From a checkpoint of a small transformer trained on Wikipedia.
Size: MLP 768 GELU, vocabulary 1240.
Architecture: LayerNorm before each block, learned positions, no biases in attention or MLP, tied embeddings.
Training: a variant of SOAP for these matrices, 189M tokens, 5777 steps.
Each number is 128 + 24 x the weight over its row's rms, rounded and kept within 0 to 255. Layers, rows and columns count from 0. The size above them is the row's rms in percent of the matrix's.

# layer 6 MLP up, 768x192, rms 0.197, rows 231-255, columns 64-127
size [ 88 100 120 108  95  97 107 113  97  90  93  96  94 106  97  96 110 107  97 110  98 102  96  99  82]
[[136 144 118 125 107 146  78 146 169  52  98 125 135 110 150 151  76  94  86 108 111 122 151 124  98 116  96 157 141 143 141 162 151 125 138 150 116 152 128  95 181 106 141 138 165 162 149 105 132 123 115 106 107 131 139 134 134 112 103 115  89 127 132  93]
 [108 131 130 125 121 104 127 137 167 101 107 139 125 126 125 145 111 126 124 121 100 155 109 123 155 127 107 107 169 120 153 134 112  87 129 142 155 133  60 121 118 141 124 124 114  83 139  93 141 150 119 141 115 135 128 143 178 171  95 180 164 120 122 127]
 [123 158 118 140 100 171 136 111 143 104 112 179 106 129 165 125 101  98  93 172 105 148 120 127 121 117 131 112 160 132 110 173 140 104 126 124 139 101 155 104 154 123 151  82 176 132 146 127 133 108 175 162 107 122 123 133 155 129 121  79 127  98 150 160]
 [110 141 133 135  93 135 153  94 125 140 125 101 143 119 162 113 118 149 134 114 171 104 125 144 157 138 129 102 142 133 123 151 103 150 140 177 140 152 105 125 149 150 140 127 159  77 115  70  92 135 126 124 156  83 157 114 103 112 145 150 105  37 162 144]
 [113 160 139 141 130 123 185 115  90 104 132 109 176 112 105 130 144 119 126  93 107 146 162 140 147 163 114 184 133 156 109 149 141 133 149 112 160 108 136 113 149  96 117 100 127 148  81 114 137 169 111 102 147 120 111 124 134  98  97 154  89 101 143 138]
 [161 102 111 183 149 101 148 122 182 130 123 142 154 120 129 134 143 104 137 158 133 143 107 128 185 102 138  95 135 134 136 108 107 143 112 105  93 155 134 115 148 113 123 138 154 134 157 133 119 125 130 125 138 103 163 139 102 122 129 124  74 117 119 126]
 [100 158  91 147 160 127 156  58 102 134  94 151 126 122 139 143 106 145 119 123 149 137 132 119 141 174 178 130 148 126 118 106  93  61  95 157  89 128 120 196 115 162 121 145 129 132 124 111 131 168 112 116 102 128 150 124  97 136 108 109 148 140 122  93]
 [102  87  89 113 127 134 152  93  91  83 166  81 128  99  78 155 116 128 144 149 110 128  92 151 154  97 130 125 121  99 167 158  85 140 113 151  83 145 155 111 157 118 126 123 144 158 114 145 169 120 154 148 109  81 103 138 167 110 100 135 109  99 111 124]
 [138 110 124 180 138 135 132 146 136 173 134 118 151 110 144 146 160 129 121  72 152 139 192  81 131 127 104 121 147 116 140 110 112 156  98  97 136  95 127  78 120  59 110  90 127 122 110 134 127  83 105 141 125 106 151 147 158 163 107  97 175 156 122 136]
 [108 134 161 140 114 133 105 108 142  94 126 121  77 156  80  82 104 136  82 146  99 122 153 125 120 134 174 128 124 124 100 113 127 142  89 140 108 101 124 132  87 118 102 152 148 110  57  94 142 140 156 117 132 118 122 123 116 122 132 104 126 148  85 167]
 [139 146 163 136  97 133 119 147 160 108  87 119 129  53 126 111 128 167 158 105 136 131 138 162 132 156 144 150 120 139  94 136 173 128 126 103 123  64 158 134 128 143 145 127 152 130 127 151 152 142 134 145 127 107 157 160 137 105 117  92 144 151 109  82]
 [153 129 109 169 109 116 136  87 111  79 148 118 162 157 161 108 141 120 117 125 135 116 129 127 124 147 145 148 144  84 129 126 123 166 109  66 153 176 148 148  96 149 100 110 107 132 133 178 150  85 109 128 117 146 144 149 121 120 125 115 140 142 127 120]
 [154 105 127 123 147  84 108 134 146 131 135 120 149 138 148  93  91 103 115 129 114  97 124 102 121 142 118 133 107 156 139 123 106 130 109 144 101 114 147 133 101 137  96 125 173 111 125 115 149  77 152 148 113 105 127 132 133 147 106 114 140 131 135 156]
 [138 115 101 174 138 133 122 129 143 125 137 120 102 117 105 106 149 125 125 103 131 133 125 126 136  96 103 124 138 182 169 140 163 137 108 129 136 145 132 136 123 129 136 117 111 105 111 130  83 126 115 134 130 147 144 108 136 163  97 121 122  95 117 116]
 [110  99 139 125 131 151 129 134 118 140 153 108  81 101 117 112 138 114 148 129 117 114 123 107 145 105 130 141 118 167  98 130 147 174 128 114  95 122 159 147 142 101 126 137 132  95 111 104 125 152 173 151 132  76 118 165 114 129 115 140 136 163 105 170]
 [115 101 173 128 117 129 156 104 140 114  99 169 126 103 152 149 121 109 120 153 138 102 156 144  85 151  76 146 155 123 134 149 153  91 150 119 133 150  91  92 139 124 122 150 116 128 140 148 123 103 129 124 137 153 122 125 168 140 129 109 133 155 116 112]
 [ 93 139 145 153 126 139 176  83 116 185 118 127 152 117 121 144 123 134 159 178 139 164 153 136 155 118 112 111  99 138 144  88 128 112 158 142 164 127 135 133 109 128 110 123 124 141 162  93 161 104 130 162  85 156 159 127  94 141 125 124 108 150 135 120]
 [167  79 176 143 107 130 113 150 160 109 111 102 112 147 108 104 159 142 133 127 194 166 137 165 157 182 106 118 136 103 136  95 142 119 112 135 155 142 107 148 142 124 112 142  93 164 104 119 129 150 145 156 131 174 146  97 148 162 131 104 110  88 162 113]
 [136 138  79 115 172 162 163 159 121 122 175 151 108 120 149 116 154 125 123 103 158 151  98 130 104  86 145 154 158 154 118 113 177 116 100 100 129 141 125 113 146 124  76 121 111 128 179 114 128 110  85 119 111 154 141  87 139 141  84  97 161 123 137 149]
 [107  95 109 132 121 103  91 124 128 148 158 150 123 165 156  98 135 141 127 168 121 159 113 179 173 128 126 149 129 132 133 170 160 149 154  84 120 144 156 137 129 129 124  91 144  99 144 118  94 160 125 111 141 150 166  84 113 136 132 126 114 151 101  77]
 [161 148 155 118 126 143 126 129 132 109 163 149 129 122 104 130 110 108  96 140 131 143 129 134 127 125 120 128  89 127 109 126 146 118 112 133 117  99 169 125 119 107 147 107 113 108 116 122 109 163 105 112 117 133 116 134 126 141 147 111  82 151 152 164]
 [123 144 164 153  60 120 156 156  95 138 177  76 102 144 104  83 137  81  84 130 126 149 127 153 149 135 131 131 117 138 122 120 137 131 131 139 127 169 135 137 101  93 115 107 157 147 105 165 122 108 131 124 128 112 128 180 106 181 161 140 148 135 118 118]
 [121 139 108 122 145 142 113 159 161 112  94 110  83 141 145 135 184 103 168 146 139  96 151 127 122 114 147  93 149 119 132 140 113  90 110 100 126 107 162 106 122 129 145 155 136 104 109 159 123 168 157 107 103 149 104  92 117 120  88 101 115  92 140 110]
 [121 128 113 137 131 147 102 155 128 162  91 116 125 133 120 132 140 145 129 110 112  93  90 121  91 149 121 132 150  84 143 157 135  78  75 102 153 122 136 126 202 122 129  94 115 140 138 135 143 138 113 140 132 121 149 121  99  86 154 128 111 168 135 163]
 [133 205 122 166 131 150 124 114 142 134 155 132 131 163 113 148 130 152 138 134 133 150 109 150 114 138  97 104  91 151 150  81 156 111 122 141 155  81 129 141 115 123 117 126 111 119 127 150  88 149 139 162 122 152 122 100 108  71 119 108 127 128 124 100]]
# layer 6 MLP down (transposed), 768x192, rms 0.264, rows 231-254, columns 64-127
size [ 92 108 106 105 107  95 107 110  98 105 100  91  94 107  97 106 102 108  91 106  95  92  99  91]
[[122 101 139 139 113 108 127 157 142 128 142 134 158 107 113 144  96 123 144 153 118 130 157 154 122 172 138 112 114 120 118  92  98 177 131 139 144 120 133  95 117 135 145 132  90 148 142 148 183 121 156 104 113 125 155 131 137 127 114 124 147 153 132 132]
 [107 147 143 140 163  95 120 159 130 149 130 187 123 161 119 167 114 152 179 101 140 165 149 150 162 140 124 135 151 129 141 176 101 101 124 134 120 107 122 104 174 143 142 109 138  80 133 104 136 101 151 105 118 159 108 160 105 119 148  94 118 110 138 104]
 [111 120 100 151  68 129 130 131 126 129  96 204 113 133 162 142 104 131 161 157 110 157 159 115 120 130 145 108 140 118  95 136 161 133  96 161  82 107 124 116 138 108 144 109 164 162 158 138 110 117 118 133 132 132 124 111 116 122 142 111 141 133  99 137]
 [ 84 135 126 100 116 151 110 110 148 129 168 103 112 121 149  97 116 128 104  83 140 140 165  94 109 191 108 131 110 154 130 137  96 129 144 103 140 131 114 110 164 153 123 128  95 130 148 109 156 121 169  83 145 121  95 136 106 141 142 113 147 167 141 124]
 [140 121 141 127 127 127 153 137  84 124 154  74 124 130 100 159 113 120 133 136 168  55 132 175  90 159 112 128 168 134  92  82 128 169 104 131 120 156 131  68 114 152 152 180 112 122 146 103 150 146 122 117 101 105 118 121  99 132 126 139 101 143 126 112]
 [143 171 130 148 106 149 150 110 101 136 162 109 120  92 145  92 102 156 115  92 103 148 137 124 105 126  95 147 132 111 115 101 132 128 153 134 142 113  76  85 152 173 138 125 109  95 128 135  95 110 131 150 111 167 101 152 144 142  85 154 137 161 150 135]
 [134 100 143 176 148  87 124 124 117  95 141  60 166 102 124 128 147  55  69 124 142 143 132 127 152 138 142 152 164 128 106 128 188 107  88 109 107 130 126 126 116  98 162  98 128 134 126  88 142  84 121 120 113 135 139 116 152 120 144 129 145  87 127 116]
 [ 83 136 141 119 120 190 133 129 164 132 125 122 126 117 141  95 115 140  89  77 128  84 150 159 129 173 121  75 122 144 134 132 138 122 107  99 181 139 136 137 149 113 142 155 105 114 124 113 112 138  89 132 178 150 155 160 111 141 134 125 116 136 104 159]
 [142 154 163 148  99  92 138 107 104 120 117  88 146 148 116 105  79 144 180  52 164 111  99 127 133  98 115 102  67 139 152 121 108 168 134 148 100 140 144  90 155 119 109 101 105 120 130 116 124  98 126  97 163 107 114 113 186 107 125 146 105 147 126 122]
 [132 133 168 131 154 120  96 158 125 137 158 131 156 130 170 138 115 107  99 100  78 131 151 167 119 174  59 171 108 136 137 102 163 147 131 126 148 118 146 127 142 132  89 129 118 132 156 139  86 204 128 134 142 134 118 108 161 120 118 163 149 120 141 119]
 [159 150 125 139 121 114 130 169 158 121 130 120 147 125  75 118 150 120 102 103 143 129 124 140  98 145 117 146 135  87 110 114 120 153 146 140 151 114 126 112 134  96 148 108 133 120 110 161 148 148 145 122 111 138 169 112 113 131 117 175 112 108 112 124]
 [115 140 155 135 115 121 110 146 126 163 182 134 120 117 110 136  90 129 129  97  84 144 144 167 116 179 159 117 132 118 165 149 124 163 142 172 115 114 119 110 149  91 187 130 153 131 120 104 102 167 128  82 111 141 129 132 127 165 102 110 137 132 146  98]
 [104 108 125 135  98 164 138 133 105 121 144 141 112 135 124 150 136 165 146 151 117 140 180 113 164 174 109 152  86 116  94 127  98 103 118 120 142 111 149 127 138 116 131  88 120 104 139 109 134 113 146 114 133 139 179 100 152 140 112 175 165 109 163  94]
 [119 140  95 119 165 168 105  92  81 117 135 169 155 107 111  91 108 138 147 180 122 126 127  78 157  91 146 120 119 148 143 131 133 115 113 108 190 139  93 118 112 153 107 122 123  91 109 119 111 148 177 133 133 117 141 126 119  83 113 138 113 149 141  96]
 [155 157 131 144 118  98 137  79 118 162  84 124 104 133 101 124 147 168 111 167 139 138 109  98  98  99 106 109 151 182  84 168 157 144 112 136 146 143 133 158 157 156  88 105 124 155 126 115 135 150 137  85 154 130 105 110 176 128 118 155 100  79 155 153]
 [170 153 108 121 109 154 176 116 108 128 128 176 124 133  74 143 115 114 180 132 120 122 127 121 169 176 155 130 122 123 112 141 121  95 145 127 136  96 111 131 137 159 136 156 112 170 115 105 191 105  95 107 122 150 150 144 154  91  87 163  87 105 141 145]
 [125 143 118 137 138 126 181 147 102 107 100 136 115 117 145 119  82 129 121 100 139 118 160 137 104 125 181 120 158 159  82 142 126 129 129  64  89 191 131 129 142 119 125  85 132 131 142 144 117 101 146 124 140 144 138 116 122 125 139 124 126 128 107 113]
 [134 102 125 117 119 101 118 112 137 132 130  97 115 100  80 118 137  98 144 121 121 151 131 144 105 183 114 141 171 147 134 119 110 104 122 112 164 149 110 144 102 161 105 193  92 130 128  97 114 124 151 126 105 134 173 171 113 135 105 113 121 147 149 126]
 [142 122 150 135 158 139 137 115 127 133 125 127  92 149  88 103 169 133 112 122 136 135 120 110 143 103 149 123 134 127 117 118 157 115 160  82 118 141  90 124 136  99 116 146 212 160 105 152 135 116 128 123 129  99 136 118 127 154 150  92  96 101 152 130]
 [163  88  98 117 138 146 118 157 152  86 114 130 131 125 142 135 123 106 124 151 105 125 131 118 111 115 150 160 133 134 103 125 147 110 104 109 144 134  84 100 123 144 178 134 116 131 114 134 136 136 134 122 121 105 111 140 114  79 128 106 167 108  98  89]
 [163 131 127 133 127 176 132 162 206 136 138 102 138 119 112 133 118 129 103 149 143 150 116 136  67 147 109 111 136 118 145 138 100 152 157 146 150 114 128 152 134 169 156 142  96 102 137 111 149 144 114 121  77 156 106 149 149 173 105  80 124 119 125 151]
 [131 114  81 159 110 141 126 138 120 115  94 177 100 155 107 136 131 143 205 155 126 158 137 114  99 138 168 147 131 129 150  95 102 128 115 114  93 141  68  94 112 168 128 113 146 125 107 139 115 152 155 128 115 161  79 107 126  96 110 159 136 189 122 125]
 [114 136 146 123  91 121  99 149 105 171 122 116 111 153 129 100 115 119 118 109 163 139 135 153 117 143 108 135 122 176  77 141 126 111 155 116 100 122  97 185 143 138 127 161 108 110  96 141  97 115  81 126 121 111 129 134  89 105 146 151 171 133 132 127]
 [123 166 131 134 131 118 152 103 116 147 107 152 103 101 147 117 136 116 109 113 109 126 151 147 119 152 109 148 126  99 170 134 140 167 155 107 126 149 117 121 112 103  92 100 150 107 149 133 125 151 138 147 141  97 150 111 152 104  98 109 105 139 131 162]]